config.toml
num_key_value_heads = 6
head_dim = 64
hidden_act = "swiglu"
norm = "rmsnorm"
norm_place = "pre"
rope_fraction = 0.5
attn_scale = 0.125
init_std_up = 0.027
learning_rate = 0.00178
beta1 = 0.95
lr_head = 0.00814
decay_shape = "sqrt"
batch_tokens = 131072
max_steps = 4587
Each number is 128 + 32 x the weight over its row's rms, rounded and kept within 0 to 255. Layers, rows and columns count from 0. The size above them is the row's rms in percent of the matrix's.

# layer 8 MLP down (transposed), 1024x384, rms 0.0465, rows 749-794, columns 48-95
size [ 98  88  98  91 108  97 100 103 102  99  89 102  98 108  98 105  99 104  95 108  95 105 105 106 102 102  97  94  98 103  99  96 105 103 104  95 104 101  89  90 103  93  97  99 105 104]
[[176 112 112 147 156 142 121 128 160 157 104 130 164 154 102 106 110  43  70 123 169 127 142  69  71 114 153 109 128 125  76  94 112 156 156 129 175 159 183 168 148 152 121 134 169 111 102  98]
 [137 135 112 100 106 171 170 136 139 169 145 154 106 145 143 109  21 132 124 147 114 146 203 129 106 151  84 171 171 111  91  97 157 133 127 181 143  97 138 121 142 169 148 108 121 158 112 107]
 [141  83 132 157 173 144 139 157 129 128 174 130  94 155 165 121 202 132 142 160 185 141 190  86 103 161 108 102 131 117 139  97  92 204 126 119 141 145  86 163 165 115 200 111 198 103 107 156]
 [120 108 153 105  95 132 136 128 114  87 157 114 126 110 152 170 142  83 147 112  85 107 183 103 160  98 106 125 143 173  90 125 132 114 153 153 139 137 120 104 109 110  62 187 114 212 159  93]
 [160 204 140 102 123 156  97 110  73 144 137 123 161  83 126 106 123 140  65 157 144 120  99 118 161 150 160 110  92 126 140 155 145 129 109  94  88  77 127 143  63 160  93 103 158 190  75 147]
 [106 179 132 130 118  68  70 117 172 162 130 162 124 157  91 164 124 134 110 139 127  84 126 126 144  58 142 169  77  82 143 127  73 110 108  94 120 168  89 126 141 174 132 126  93 103 178 130]
 [140 147  90 108 137 136 121 122  86 147 159 117 161 147  99 119 111  46  90 117 139 155 106  84 122 141 179 156 120 110 160 141 159  88  97 147 151  54 107 124 141 119 138 138 120  85 161 127]
 [ 87 138 158  42 128 157 147 106 130 106 116  72 135 129 173 169 102 130 168  77 103 144 108 137 105  82 161 185  92  57 132 165 144 168 110  84 112 133 115 154  91 167  89 195 139 168 119 116]
 [101 123  62  80  98 154 122 126 173 150 131 139  84 148  87 114  92 140 145 132  55 126 103 149 139 140 175 110 203 136 139 167 130 134 152 116 128 115  93 197 118 141 111 152 107 117 125 151]
 [179  94 114 103 124 104 119  57 117  77 113 162 115 137 117 166 159 102  53 109 126 126  88 141 104 117 109 139 123 198 101 130  91 143 184 162 102 183 202 110  93 121 129  40 103 111 105 111]
 [119 108 158 115 165 113 182  86 141 107  86 148 153 138 161 137 189 109  91 160 143 136  83 130 142 161 111 101 136 118  37 122 159 155 149 210 104  97  85  90  49  95 114 153  95 128 143 148]
 [113 162 126 145 116 147 164 141  98  79 128 182  52 123 130 149  94 162 165  50 105 125 183 105 155 149 139 120 128 124 109 154 121 119 117 134  88 131 112 120 119 105 114 121 130 116 137 143]
 [123  61 116 128 112 170 101 114 108 147 167 148 164  96 113  95 126 112 137 128 155 114 162 163  67 112 164  98 175 145 104  45 132 151 114 154 155 135 109 118 186 107 132 136 121 116 106 162]
 [137 133  86 128 181 129 193  99 170 160 161 139  85  67  85 207 125 169 139  85 143 171 136 152 221 150 128 127  72 174 134 159 144 157 146 183  87 141 186 147 126 153  74 146 167  83 182 157]
 [188 127 149 138 174 121 151 147  73 139  99 145 135 139 123 119 129 199 140 128 124 132  89  72 160 134  96 104  91 134 121 124 151 183 114 143 134 106 141 109 141 104  84 136 165 133 129 114]
 [105 109  78 120 131 160 135  95 164 124 127  85 106 141 165 141 156 117  79 161 154  75 157 173 160 138  97  47  89 151 198 116 133 137 138 149 148 149 137 149 147 112  98 111 116  62 117  94]
 [ 98 111 154 125  83 137 137 166 116 118 140 153 177 136  87 123 129 132 104  78 115 163 149 151  93 167  82 119 125 101 135 108 114 131 144  94 109 131  99 133  58 152  93 104 127 108 112  99]
 [115 138 136 169  89 109 110 177 142  78 143 122 136 121  89 122 125 142  98 128 121 101 120 111 123 159 136 101 120 149  82  67 145 106  84 128 213 143 105  58  67 113 171 134  60 124  90 116]
 [ 86 130 127 152  57 142 126 119 158 149 131 150 181  86 146 109 155 150 188  97 195 147  95  78 151 120  97 124 140  97 123 158 182 156 139 130 102 139  59 117 136 129 110 154 139  89  84 127]
 [163 153 139 122 168 170 163 167 145 127 159 192 116 106 116 107 117 169 137 138 151 166  99 149 126 118 120 155 128 108  99 143 119 114  86 157  95  60 151 121  61 138 101 133 114 149 167 226]
 [119 169 102 110 129 139  72 158 191 164 113 114 122 138 117 152 141 162  40 109 101 108 117 108 162 156 120 126 113 154 105 120 135 126 144 111  89 171 106 120 100 138  50 130 145 155 114 149]
 [170 186 102  77 134 158 144  83 154  94 151 232 147 159 129 124 161  80 165 186 132 168 216 128 130 125 153  75 101 120 126 129 177 185 144  93 139 151  53 118  43 110 157 112 145 135 133 147]
 [ 99 151  76 172  96 124 115 131  44  89 138 110  87 149  89  72 165 133 149 126  61 141 108 160 109 113 138 101 135 152 179 181 186 133 135 155 209 171  89  81 117 124 149 168  94 186 147 125]
 [194 126 144 172  61 171 116 167 132 129 109 112 133 159 232 105  75 126 130  97  78 152 120 153 112  93 115 101 122  98 140 122 146 133 150  35 114  82 127 141 201 105  77  73 115 134  75 147]
 [150 120 173 113  92 115 101 135 116 191 125 162  89 137 180 158 194 106  81 199 172 175 124 133 129  87 110 127 144 123 119 140 137  48  67 166 132  81 147 113 166  68 140 144 182 169 107  78]
 [ 91 135 105 119 134 127 121 130 164 119 134 160  73  38  91  96 158 168 159 121 157 168 113 151 152  90  87 161 172 108 126 120 178 120 119 129 136 128 139 116  63 108 169 162 127 166  81 114]
 [111 118 141 144 141 112  74 157  51 135 130  82  91 124 107 112  65 101 109 137 125  82 164 103 120  72 114  78 127  86 151 144  83 149 139 120 115 109 106 177  89 140 107 138 104 171 151 100]
 [118 165 155 176 176 115  85  88 124  99 118 147 111  86  91 187  79 156 146  94  98  90 123 132 138 157 139  99  70 137 193 161 115  99  58 118 141 136 136 145  98 191 114 178 140 136 122 127]
 [143  94 129  91  77 219 183 121 165 211 150 153 155  67 104 133 109 138 164  70  81  97 135 126 153 137 120 183 153 114 150 140 116 115 190 135 147 144  59 229 196 164 158 107 144 138 180 124]
 [ 74  54 125  91 173  98 181 120 117 107 103  97 110 165 150 135 156  95 118 170 157  91 122 164 122 102 160 169 133 161 113  75 114  79  79  71 119 152 111 131 109  80 117 119 100 132  99 144]
 [176 155 149 110 135 149 143 144 169 116 129 183 135 148 148  97 136 118 140 127 130 108 143 126 103 115 132 142 126 141  79 111 126 114 150  91 116 128 152 113 114 120 137 215  92 116 147 140]
 [ 97 115 153 109  57  86 134 149 127 145 152 150 175 102 136 183 178 120 164 137  73  46 118  78 210 162 123 182 108 126  89 136 162 183 107  70 139 128 172  41 178 116 161 178 142  90 176  88]
 [103 139 118  65 136  79 148 121  80 162 109 111  52 119 107  99  96 115 157 175 134  85 157 102  99 136 159  82 108 124 105  41 115 149 152 163 162 113 112 140 131 131  95 132  98 152 130 117]
 [125 211  96  99  95 120 136 119 151 121 147 123 124 124 176 120 198  99 122 208 167 107 164 144 121 124 162 112 137 122 103 157  90 124 157  64 139 166 153 137 123 132 120 149 176 123 130 131]
 [127  99 125 117 145 131 105  49 175 107 128 124 136 112 111 160 134 116 156 183  18 172 123 155 137  94 125 112 131 149 167 104 126 173 145 150  84 157 123 122 139 171 109  86  94  75 140 152]
 [135  94 158 123 130 134 136 162 138 160 140 156  80 126 124  77 127 190 146 176 145 124 139 150 157 148 102 105 142 109 128 101 199 128 102 155  97 141 160 154 110 160 150 107 146  70  91 143]
 [167 159 140 176 134 121 124 131 165 125 173 141 158 123 173  72  77  94 131  90  93 108 185 202 149 126 126 102 183  94 170 158 140 120 144 107 122 202 143 139 145 118 136 153 133 142 150 167]
 [130  99  75 142 116 126 193 160 152 145 134 123 178  81 113 122  54  91 130 108 127 145 115 120 137 154 115 136 120 157 168 166 106 152 121  87 174 206 128 119  98  94 174 148 121 165 148 143]
 [ 73 169 130 156  73 129 128  90 118 160 144 152  99 191 161 167  92  83 152  93 117 108 148 132 177 167 112 109 138 124  86 118 167 128 146 108  88 128 140 139 128  79 104  90 153 132 120 122]
 [ 90 122 147 129 163  69 132 107 105  66  75 124  86 167 140 145 137 134  92 158  70 114 158 139 146 146 159 154 116 142 150 157 144 130 175 127  77 124 150 187 154 161 107 216  70 116  99  91]
 [133 128  87 149 143 152 133 143  75 149  98 146  86 121  68 134  96 107 135 142 145  96 165  67 117 149 170 123  33 130  75 165 148 162 147 125 136 113 104 126 113 129 163 129 165 108  98 152]
 [ 85 140 168 104 158 100 150 110 124 152 139 109 144 129 126 119  95 121 134 135 117  99  30 105 104 117 224 130 145 161 155 154 183 188 151 138 106 142 159 158 186 105  74 127 145 150  30 119]
 [112 140 156 121  51  96 171 126 113 114 122  85 138 130  75 157 110 140 180 106  83 113 131 100 178 163  85 112 119 146 104  89  66 109 132 164 133  54 139 175 120  94 111 177 100  91 125 157]
 [ 63 160 158 128 145 130 161 118  36 171 138 102 146 108 179 174 141 141 124 178  98 131 195  64 128  88  76 115 126 110  72 122 145 204 130  92 149  85  93 153  80 122 142 121 157 134 154 130]
 [118 135  76 120 142  95 152  97 110 138 138 119 157 101 167 109  92 131 119  92 123 123 202 143  85 173 122  90 161 113 136  84 122 165  92 142  83 201 181 140 148 153 112 119 114  82  89 148]
 [ 95 136 108 150 105 129  44 132 125 145  51 122 100 147 102 114 160 120 165 132  78 164  76 106 121 154 143 166  85 145 147 143  75 136  76 111 144  79 123 118 128 113 131 157  99 198  78 124]]
# layer 8 MLP gate, 1024x384, rms 0.0512, rows 750-795, columns 48-95
size [ 97 105 101 108  90  96 101  99 101  98 106  92  97  91  98  92 107 113 110 105  99 103 105  98  95  95  99 100 104  97  92 102  99 105 103  94 101 100 113 100  96  95  95  99  97  99]
[[ 78 127 144 146 112 158 109 168 114 175 157  95  90  79 145 138  94  73 182 141 143 141 135  60 129 187 130 133  87 161 125  70 114 115 156 133 131 126 158 158 123 157  90 115  90 118 188 129]
 [150  93 147  93 171 105 142 124  92  98 130 124 190 149 170 161 114 160 156 186 125 155 135 108 144 138 123 111 115  99  95 151  88 149 134  93  82 161 111 157 160 182 137 119 121  69 126 211]
 [ 87 139 141 126 167 189 149 137 195 122 137 123 181 120  68  90 131 151 166 125 112  92 154 176 129 104 132  64 137 181 100 166 171 151 120 166 136 136  80  85 114 132 107 172 196 101 188 148]
 [123 152 107 138 158 124  86 101 138 154 106 131 199 123 170 144 161 140  81 120  71  71  89 106 175 130 156  84 137  72 154 150 102  91 122 116 106 110  97 113 164  98 100 131 102  78 163 179]
 [124 158 133 104 142 122 109 190 151 131  75  85 172 121 185 140 159 137 106 168  58 188 107  93 129 147  84 155 102 100 121  63 135  87 163 138 168 132 209 182  98 162 132 117 165 122 172 107]
 [146 121 157  92 179  73 117 165 122 156 107 129 120 182 124  75 132 137 134 146 121 151 134 164 189 131 118  74 114  98 139 139 134  94 162  72 139  96 107  69 136 143 113  86 120 110 143 118]
 [133 103 112 127 166 176 116 107 119 150 117 143 105 162  96  95 143  77 136 154 153 167 109 167 172 160  96  90 129 108 107 138 113  82 169 145 183 130 134 134 101 107 142  95 132 171 110 149]
 [136 116 196 122 153 105 114 114 136 125 131 117  73  75  98 154 110 177 102  98 101 146 115 165  59  99 116 135 127 141 123 162 121 100 152 148 194  74  87 136 117 169 158  95 116 119 133 104]
 [167 107 174 131 144 155 123 106  98 109 194 120 121 120  73 124 149  88 161 109  91 161 121 107 138 188 119 115 116 133  49 169  70 172 139 140 142 116 158 149  41 115 111 104 168 133 124 133]
 [ 70 117 142 111 120 129  81 137 126 139 167  51 153 127 173  81 151 107  73 135 138 113  21 145 115 143  80 137 164 138 146  98 119 133 151 122 147 100 170 118 128 114  45  88 110 138 165 133]
 [151 104 119 140  99 144 135 136 116 133 106 156 128 186 181 190  98 165 127 121 136 137 115 118 131 144 159 103 168 124 119 135  66 141 119  91  89 151 103 172  99 154 119 126 119 141 106 156]
 [ 72 146  90 205 124 133 181  79 100 102 109 171 144 124  95 206 121 160 131 127 134 111 116 147 116 187  57 151  70 135 139  90 112 158  79 180 149 155 127 124 121 115 103 134 158 126 138 108]
 [148 123 101 135 120 133 164  86 113 142  74 146 119 106 166  93 178 118 145  93  62 152  69 124 155 132 172 136 136 104  51 164 197 155  94 189  96 147 116 129 105 110 138 118  90 121 120 127]
 [ 66 149 167 102 115  49 146 194 117 162 163 127 139 119 128 105 123 118 118 129 116 174 155 114 141 117 142  82 198 117  75  89 201  96 132 101 117 149  91 128 189 175  69  95 113 217 135 107]
 [143  99 189  91 141 111 116 162 170 124  28 127 151 116 145 152 125 130 162 168  74 175 121  91 157 143  67 147  95 142 120 172 106 120 114 131 144 141 120 156 129 160 149  95 145 158 104 158]
 [121  96 154  98 149  82 118 157 159 110 130 170  82 155 174 109 104 162 123 139 102 106 115 117 133 166 172  91 176  54  90 139 123  65 124 109 122 126 143 130 151 146 118 158 156 145 139 137]
 [162 102 157  79 184  95 155  88 131  93  79 128  80 132 171 135 105 151 155 143  85 144  50 140 141  69  74 142  79 121 161 112 103 103 160 118 102 192 172 173 128 153 107  85 141  57 110 109]
 [ 94  57 141 111 141 106 149 125 195 130 102 114 138 153 154  98  81 199 151 109 100 212  89  71 154 128 209  96 116 157 144 143 139 138 141  96 126  91  98 112 173 129 132 129 136  77 128 175]
 [169 129 169 144 119 143 137 111 117 125 109 136 133 157 171 120 126 101 147  65 159  85 113 114 148 101 158 162  88 151 152 131 178  94 120 131 175 125 130 154 166 124  91 135 195 146 160 113]
 [147  86 139 132 150 155 129 134 158 111 150 147 137 135 109 150 154 167 232 103 151 225 127 131  93  58  89  85 171 119 129 179 141 133  96 193 103 113  82 127 142 162 143 118 120 123 104 163]
 [120 112 131 171 153 146 144 152 199 178 131 117 161  88 140 137  89 143 165 117 103 176 116 183  73 163  96 158 190 161 144  91  93  90 139 132 164 163 116  72  61  96 125 136 133  66 136 169]
 [133 165 139 110 108 173 156 126 124 203 104 143 195 117 110 138  60 124 118 104 129 166 135 167  89  94  94 147 120 141  82 156 123 173 105 179 148 155 128 185 172 184 125 119 109  96 121 188]
 [148 100 144  68 117 143 114 168 166 163 158  76 120 128 125 143 183 157 173 133 135 133  78 123  89  95 138 147 137 132 136 147 130 162 119 180 121 122 190 114 104 169 105 179 144  99 173 159]
 [217  97 104 117 102 153 147 148 106 143 137 121 150  67  59 175 177 101 132 160 120 113 168  96 179 124 102 144 163 169 162 100  72 218 152 137 131 120 150 127  87  93 164  82 162  51 212  88]
 [134  80 132 121 106 165 117  85 155 186 156 134 102 132 112 167 182  58 108 115 126 127 175 105 152 149 157  85 114 163 178  83 131 147 142 144 124  86 170 193 103  90 120 116  95 137 156 108]
 [122 126 107 110 103  64 122 134 140 107 127 132 149 111 182  60 167 207 207 144 179 165  69 135 141 131 153 121 157 119 171 133 155 182 148 140 152  89 119 112 113 163 133 145  97 171 127 109]
 [ 95 153 122  92 105 146 142 143  93 138 150 115 161  76 128 146 156  89 143 130 146 136 116 158  79 103 154 100  89 148 116 136 129 143  95 159 100 134  90  91 218 162 114  63  74 166 116 131]
 [127 109 101  91  78 186 188 122 162 179  87 132 189 108  89 136  75 146 157  92 106  94 104 151 157 115 124 178 107 143 123 133 123 173 181 139  58 134 112 255 130 167 130  76 130  60 155 121]
 [134 146 144  75  88 160 158 131  92 114  70 129 113 159 142 147  58 111 125 151  98  96 114 113 122 114  35 197 124 102 101  91 140 118 129 140 108 144  61 129 141 117 101  86  99 151 143 142]
 [106 114 178  65 174 175  81 120 143 163 178 122 143 152  76 173 111 142  87  79 173 127 120 123 162 191 195  94 141 130 127 111 145 118 174 104 106 124 150 149 162 175 154 183 105 113  85 123]
 [ 81 102 140 122 180 146 134 132 101 144 119 125  85 143 121 129 127 133 100 116 123 157 147 113  95  96  93 132 142 124 130 132 147  11 128 170  49  86 105 163 108 123 155  53 153 120 123 125]
 [101 157 109 117 202  83 122  33 150 101  66 119 118 124 127  94 124 150  96 163 119  64 119 136 125 117 192  92 125 152 129 124 138 118 187 150 122 170  73  86  87 187 141 155 140 143  63 213]
 [132 121  92 210 211  95 144 116 161 108 146 131 173 143 188 139  93  83 124 144  74 143 128 202 127 151 129 172 121 162 139 152 144  76 150 103 140 112 146 153 164 147 164  96 119  59 191 111]
 [ 93  60 213 143 139 147 222 155 106 183 103 126 134 118 139 132 157 151 153 125  61  81  60 137 128 130 136 170 138 119 118 179 145 160 115 118 111  94  95 165 134 137 128 101 120 113 106 152]
 [ 91 186 145 144 105 147 119  53 155 106  71 160  97 165 141 125 102 147 131 117 115 124 145 143 141 179 144 124 148 118 164 115 122  50  81 137 195 105  86 144  96 164 150 107 141 101 157 110]
 [153 183 106  99 122 139 199 142  78 104 147 202 109 110 142 110 133 152 187 127  98 150 186  84 109  76  62 192 158 144 133 118 108 114 137 154  77 101 138 166  98 119 131 125 160 125 133 184]
 [109  88 105 160  81 148 158  80 115 172 138 179 188 148 129 136 165 133 111 124 131 123  82 139 202 123 180 120 136 161 148 141 136 174 142 165 128 132  95 169 214 112 101  65  93 119 178 139]
 [112 136  80  83 116 108  94 136 128 175 183 155 139  50  97 116 124 106 105 119 152 126 179 111 124  92 120 105 146 174 104 164 108 115 143 157 165  89 166 109 142 164  92  99 118 142 119 122]
 [138 164 107  86 139 109 154 139 118 183  94 104 160 101 165 119 124 106 154 127 175 146 126 121 110 120  81 135 175 176 102 119 102  99 100  84 131 163 107 136 127 131 122  69  83 143 155 153]
 [103  97 106 154 150 158 139  97  82 156 136 121 140 138 156 183  99 114 159  80 133 101 137  79 102 112 135 156 135 141 169 222 175 137  54 147  94 138 111 172 129 170 143 165 200 132 132 117]
 [148 159 116 136 106 142 137 146  98 178 117 142 124 119 144  82 110 140 171 111 142  64 131 120 166 158 119 145 136  98 107 151 122  91 156 124 130  98 118 144 152  94  58 154 107 117 109 107]
 [130 109 134 150 165  83 109 117 147  88  98 176  71 153 175 141 147 184 129  81 107 147  91 143 104 153  97 133 124 133 140  81 121 104 165 150  56 113  94 119  98  67 115  67 104  91 101 127]
 [ 95  98 154 110  95  53  82 111  58 126  90  89 110 104 123 149  93  94 176 135 120  96 145 154 117 133 124 158 111  86 130 134 123 154 126 172 160  93 202  98 169 114 118 130 196 161  98 167]
 [124 102 153  94 135  82 138 208 182 140 111 115 124 169 186 147 195 117 144 160 143 147 107 123 151  74 108 180 138  98 144 161 166 107 136 119 112  84  72 120 116 136 133 220 113 111 192 128]
 [155 146 110 163 149  81 144 198 103  54 107  95 143 144 179  51  61 193 173 118 175 154  92 145 103 131 124 142 174  84 171 159 115 148 123 147 111  99 117 148 110 107 145 151 108 183 151 173]
 [117  79 125 147 135 118 179 123 165 110 110 122 129 149 102 127 122 133 129 156 109 107 103 131  64  50 169 124 165  83 140 152 103 181 149 153 103  95 160 150 105 167 158 138  74 150 139 144]]
# layer 8 MLP up, 1024x384, rms 0.0512, rows 750-795, columns 48-95
size [104 107 100 109  95  94  98  96  98  91 102  94 103  92  97  93 105 115 105 100  99 105 101  99  98 102  92 102 103  96  95 102  99 104 101  96 101  99 104 100 103  93  96  95 102 104]
[[163 145 145 186 145 110 144  79 165 119  90 137 152 177 117 133 172 148 109 111 171 130  92 158 130 149 133 148  85  65 167  87 105 132 160  83 139 143 100 137  82 130 169 149 115  91  92 133]
 [164 138 166 185  91 155 112 118 106 184 161 116 103 150 130 125 155 151 175 122 140 154 141 131 148 105 119 172 115  64 180 130 136 122 141 161 132 119 144 121 135 117 128 157 168 126 104  91]
 [130 157  84 110 139 109 113 136 125 131  66 169 132  76 168 111 156 130 109 119 140 116 108 157 112 115 109  90 117  96  91 102 138 161 116 125 134  48 127 123 141 159 134 124 149 152  83 125]
 [ 88 128 147 123 103 121 120 149 105  80 121  53 101 107  78 170  87  93 106 195 100 141 149 162 161 174  96 128 120 161 139 161 182  60  95 136  97 133 152 170 133 155 145  99 125 146 145  99]
 [147  63 164 171  99 169 105 144 123 117 123 124 155 114  76  62 130 152 160 170  93 131  93 133 128 112 150 154  88 158 148 143  78 146 175  95 135 157 187 171  65 181 165 153 119 138 160 134]
 [129  79 199  68 144 112 130 166 150 156 124 165 125 159 199  62 164 164 166 165 160 189  97 114 101 124 140 150 128 170  85 118 161 110 123 122  89 124 140 124 142 122 115 175 136 107 203 115]
 [162 159 136 132 131 130 104 136 147 181 107 143 148 147 146 109 136  62 128  86 164 122 168 135 101 147 151  81  90 137 103  99 102  98 118 125 104 161 190 109 124 171 117 142  66  98 160  60]
 [ 93 148 134 146 137 182 152 105 132 106 102  84 109 152 118  42 163 153  54  52  57  72 121 144 151 134 107 174 128 110 182 141 138 148 129 119 150 135 111  85 164 126 143 102 114 128 135 163]
 [ 86 110  89 198 135 126 134 112 143 122 137 172 135 142 113 116 125 137 124 145 108 112 141 145 126  94 126 202 121 117 117 162 183  81 115 130 171 113 149 150 103 121  78 188  59 146 138 128]
 [100 122 121 166 139 117 167 166 108 112 124 138  75 102 118 165 126 107 151 132 121 135 221 179  82  63 127 101  92 114 147 116 113 136 135  78 149 144 159 177 145 131 186 155 193 176 135  86]
 [100 115 178 122 141  87 126  83  57 173 146 124 107 160 175 114 113 139  97 170 116 112 111 191 168 157 124  96 137 107 134 128  95 155 137  93 127 166 135 132 141 132 152 131 118 166 122  87]
 [ 95 152 168  64 138 115 105 183 120 150 155 218 115 120  85 140 136 153 136 124 143 109 118 129 153  76 113  78 146 150  90 123 125 122 156 183 128 166 154 104  57 155 200 108 115  90 176  64]
 [ 67 168  44 126  99 105 101 101 112 112 147 151 157 159 106 185 141 145 152 131 187  90 167 118 164 164 145 101 168 176 111 119 100 137 147 182 119 125 128 103 151  95 158 125  91 151  57  69]
 [161  93 129 177 139 103 133 141 154 147 160 104 141 106 107 118 153 133  98 158 145  92 113 121 128 156 146 100  23 142 148 175 156 130 144 148 128 173 187 137 137 104 134 130  98 158 116 141]
 [106 138  77 115 112 148  60 110  85 136  93 123 104  89 140 137 154 148 116 122 119 150 137 152 151 142  65  99  40 148 165  92 112 136  99 119  95 185  99 150 111  95 120  82 126  95 137 159]
 [ 84 123  97 142 138 150 185 119  96  83  96 218  72 168 178 111 102  75 130 167 127 159 115 106  95 115 171 145 168 130  77 117 175 118  99 128  81 152 127 192 188  84 154 143 122  90 125 140]
 [ 88 122  93 107 129 124 136 109  90  70 142  91 170 217 188 147 105 150 135 106 129  99 127 203 167 157 120 128 119 122 165  59 123 130 133 112 152 102 143 156 172 133 158 123  59 128  64 151]
 [ 88 117 182 156 160 165 184 106 148 106 130 126 162 142 125 111  91 154 149 141 124 158 144  78 158  84 173  96 108 180 111 127  88 170 128 129 141 109  82 124  82 147 111  82 142  45 142 128]
 [201 113 131 203 115 147 110  94 185 124 154 145 152 162 196 141 176 133 138 134 142 164 141 145 138 149 151 107 117  96 121 144 140 132 103 127  75 150 111 113 163 161 113 137 150 193 155 119]
 [ 90 159 140 100 164 163 162 127 217 124 119 136 112 127 105 156 135 161 140 137 149 143 127 143 147 123 100 107 147 187  86 157 108 138 137 134 123 160 118  79 143  89 119 167 108 128  55 130]
 [158 137 106 208 106 121 141 128 120 216 105  89 107 167  78 114 154 151 152 157  99 203 120  92 178 152 177 101 129 103 146 100  97 127 120 172 107 116  93 111 162 145 157 151 125 146  74 154]
 [ 69 134  92 160 145 187 131 108  74  79 149 132  87 145 128 132 115 141 158 139  59 117  62 136 141 132 111 138  80 141 152 112 159 162 152 170 138 125 121 123 165 187 145 153 148 129 130 138]
 [123 129 122 176 147 118 116 122 132  97  92 201 115 108 103 164 134  85 131 124 176  92 218 124  91  87 138 102 117 126 134 135 166 119  64 113 199 123 109 137 168 155 173 161 136 184 162 109]
 [111 118 124 103  86 164 119 115 204 176 168 147 175 141 179 119 118 183 163 104  93 150  96  98 148 116  98 121 126  91 167  78 110 142 148 146 113  92 200 136 142  55 165 125  75 119 208 109]
 [110 167 129 109 123 175 148 136 141 120 137 191 131  55 146  89  68 145 124 144 175  99 164 117 112 133  97 117 136 112 158 156 152  85 133 120 104 119 151 125 174 161 172 137 113 154 135 139]
 [109 106 123 139  94 147 156 151 141  84 127 114 134  84 130  88  79 172 172 141 152 155 141 132 124  22 193 139 163 105 148 117 113 143 156 165  86 135  58 104 167 171  78 144 124 101 157  88]
 [121 131 102  64 161 108 131 124 156 135 170 131 149  72 164  56 142 101 126 146 115 161 104  90  99 160 112 153 183 112 127 179  97 146 184 111 135 104 109  78  96  99 186  70  92  87  73 136]
 [165 100 118 126 180 174 100 168  64  83 153 134 116 171 170 138 133  99 107 117 120 188 137  99 121 162 123 100 122 136 126 131  95 143 136 136 128  96 179  52 126 126 117 156 120 122 114 108]
 [131 166 158 104 150 158 174  97 144 191 157  95 150  77  88 164 103 114 104  98 128 126 146 112 181 112 125 202 163 138  57 102 128 223 107 112 138 177  81 192 176 141  81  41 111  55 109 134]
 [131 149 146 115 140 159 143 153 147 144 123 124 108 114 127  88  72 134  81 153 130 147 192 180 141 100 158 110 164 127 100 150 150 154  94 148  62 148 126 129 168 139  72 125 126 145 152 134]
 [113 144 174 149 123  98 105 123 157 129  84 116 134 129  99 152 122  84 121 167 178 135 162 105  97  63  90 122 138  99  89 141 141  73 103 157  63  90 166 124  74 146 127 103 150 178 150  71]
 [187  70 190 181  89 112 150 138 159 132 171 160 122 184 175 121 150 142 173 122 161 161 109 173 136 189 121  98 113 167  84 152  98 105 101 188  81  91 107 134 126 180  99 100 111 173  98  98]
 [ 97 137 155 119 141 141 178 101 140 141 191  62 120  84 125 174 131 146  82 116 147 144  95 170 102  91 173 108 158 117  88  74  98 138 128 164  93 148 131 109 124 190 134  73  83 120 127 113]
 [140  92  46 123 135 144  76 108 159 154 169 124 165 142 131 100 158 114 167  91 135 140 133 135  86 116 167 119 109 150 127 106 118  87 140 111 129  88 127 114 117 136 117 120 111 174 166 127]
 [114 117 182 144 164 137 129 126 177 139 161 116 138  72 152 123 184  90 129 137 131 109 169 175 128 157  91  91 135 132 185 170  54 169 112 104  88 155 157  70 173 155 148  93 116 120 108 135]
 [211 127 129 132 120 169  79 187 115 164 163 117 180 137  38  98 135 100 169  95 115 130 129 107 108 172  76 184 161 168  94 124 124 162 103 170 106 135 134 105  91 123 107 143 130 106 185 129]
 [ 76 106 200 140 143 124 121 178 153 106 169 146 145 158 112 153  80 164  94 159 132  52 145  88 176 105 114 127 133 143  60 144 133  96 171 189 105  77 132  69 146 154 152 104 125 144 105 175]
 [129 149 135 155 110 119  92 130 134 116 142 109 137  67 107  80 138 128 140 100 107 133 131 155 108 155 183  90 205 127 113 178 197  70 105 122 135 114 110 154 104 153 143 110 118 182 130 117]
 [141 104 111  84 166 146 115 102 169 120  64 152 155 110 111  97 140 152 145 150 176 121  46  99  90 104 124 133 186 112 124  97 120 137  94 111 150 150 112 165  92 113 100  42 122 190 139 143]
 [140  95  93 194 106 151 160 101 119 123 172 110 141 128 151 138 132 184 103 132 121 142 105 128  94  82 118 133 155  97  90  92  57  76 159 191 152 144 163 146 134  97 118 120  88 126  99  87]
 [186  93 141 129 121 162 105 115 162 143 109 152 149 105 169  69 134 126 185 190 104 123 109 139  48  88 143  50 163 108  74 185  80 143 113 118 147 140 116 154 108 120 205 154 146 143 176 153]
 [121 131 112 154 137  65 138  98  91 110 147  97 179 211  94 138  45 125 146 109 111 124 112 198 110  97 104 142 138 135 137  96  88  57 127 137 106 129 170 113 154 118 141 171 133  54 112 118]
 [183 169  98  87 170 166 129  73 159  98 128 159 149 121 173 100 184 139 117 100 164 136  88 125 129 139 150 135 132 142 126 151 110 151  86 122 149 117 148  87 145 134 134 134 134  88 108 109]
 [104  63 100  63  62 141  89 124 162 103 102 136 130 118  72 114  97 186  93  94 120 111 151 175  99 134 168 105 153 161 141  77 117 142  85 148 125  87 140 100 145  99 133 101 123 146 152  94]
 [133 134 122 137 107 150 148  90 126 179 123 112 162 167 132 151 138 131 127 119 101 156 108 118 150  91 111 146 117  93  74 137 158 132 184 109 109 139 140 136  93 169 121 115 186  65 106 122]
 [119  99  71 113 110 155 115 144 107 111  75 140 110 122  55  98 149 111 127 124 189  86 154 122  84 112 150  79 123  77 164  85 164 122 135 107 109 120 125 128 145 151 171 156 101 165  76 124]]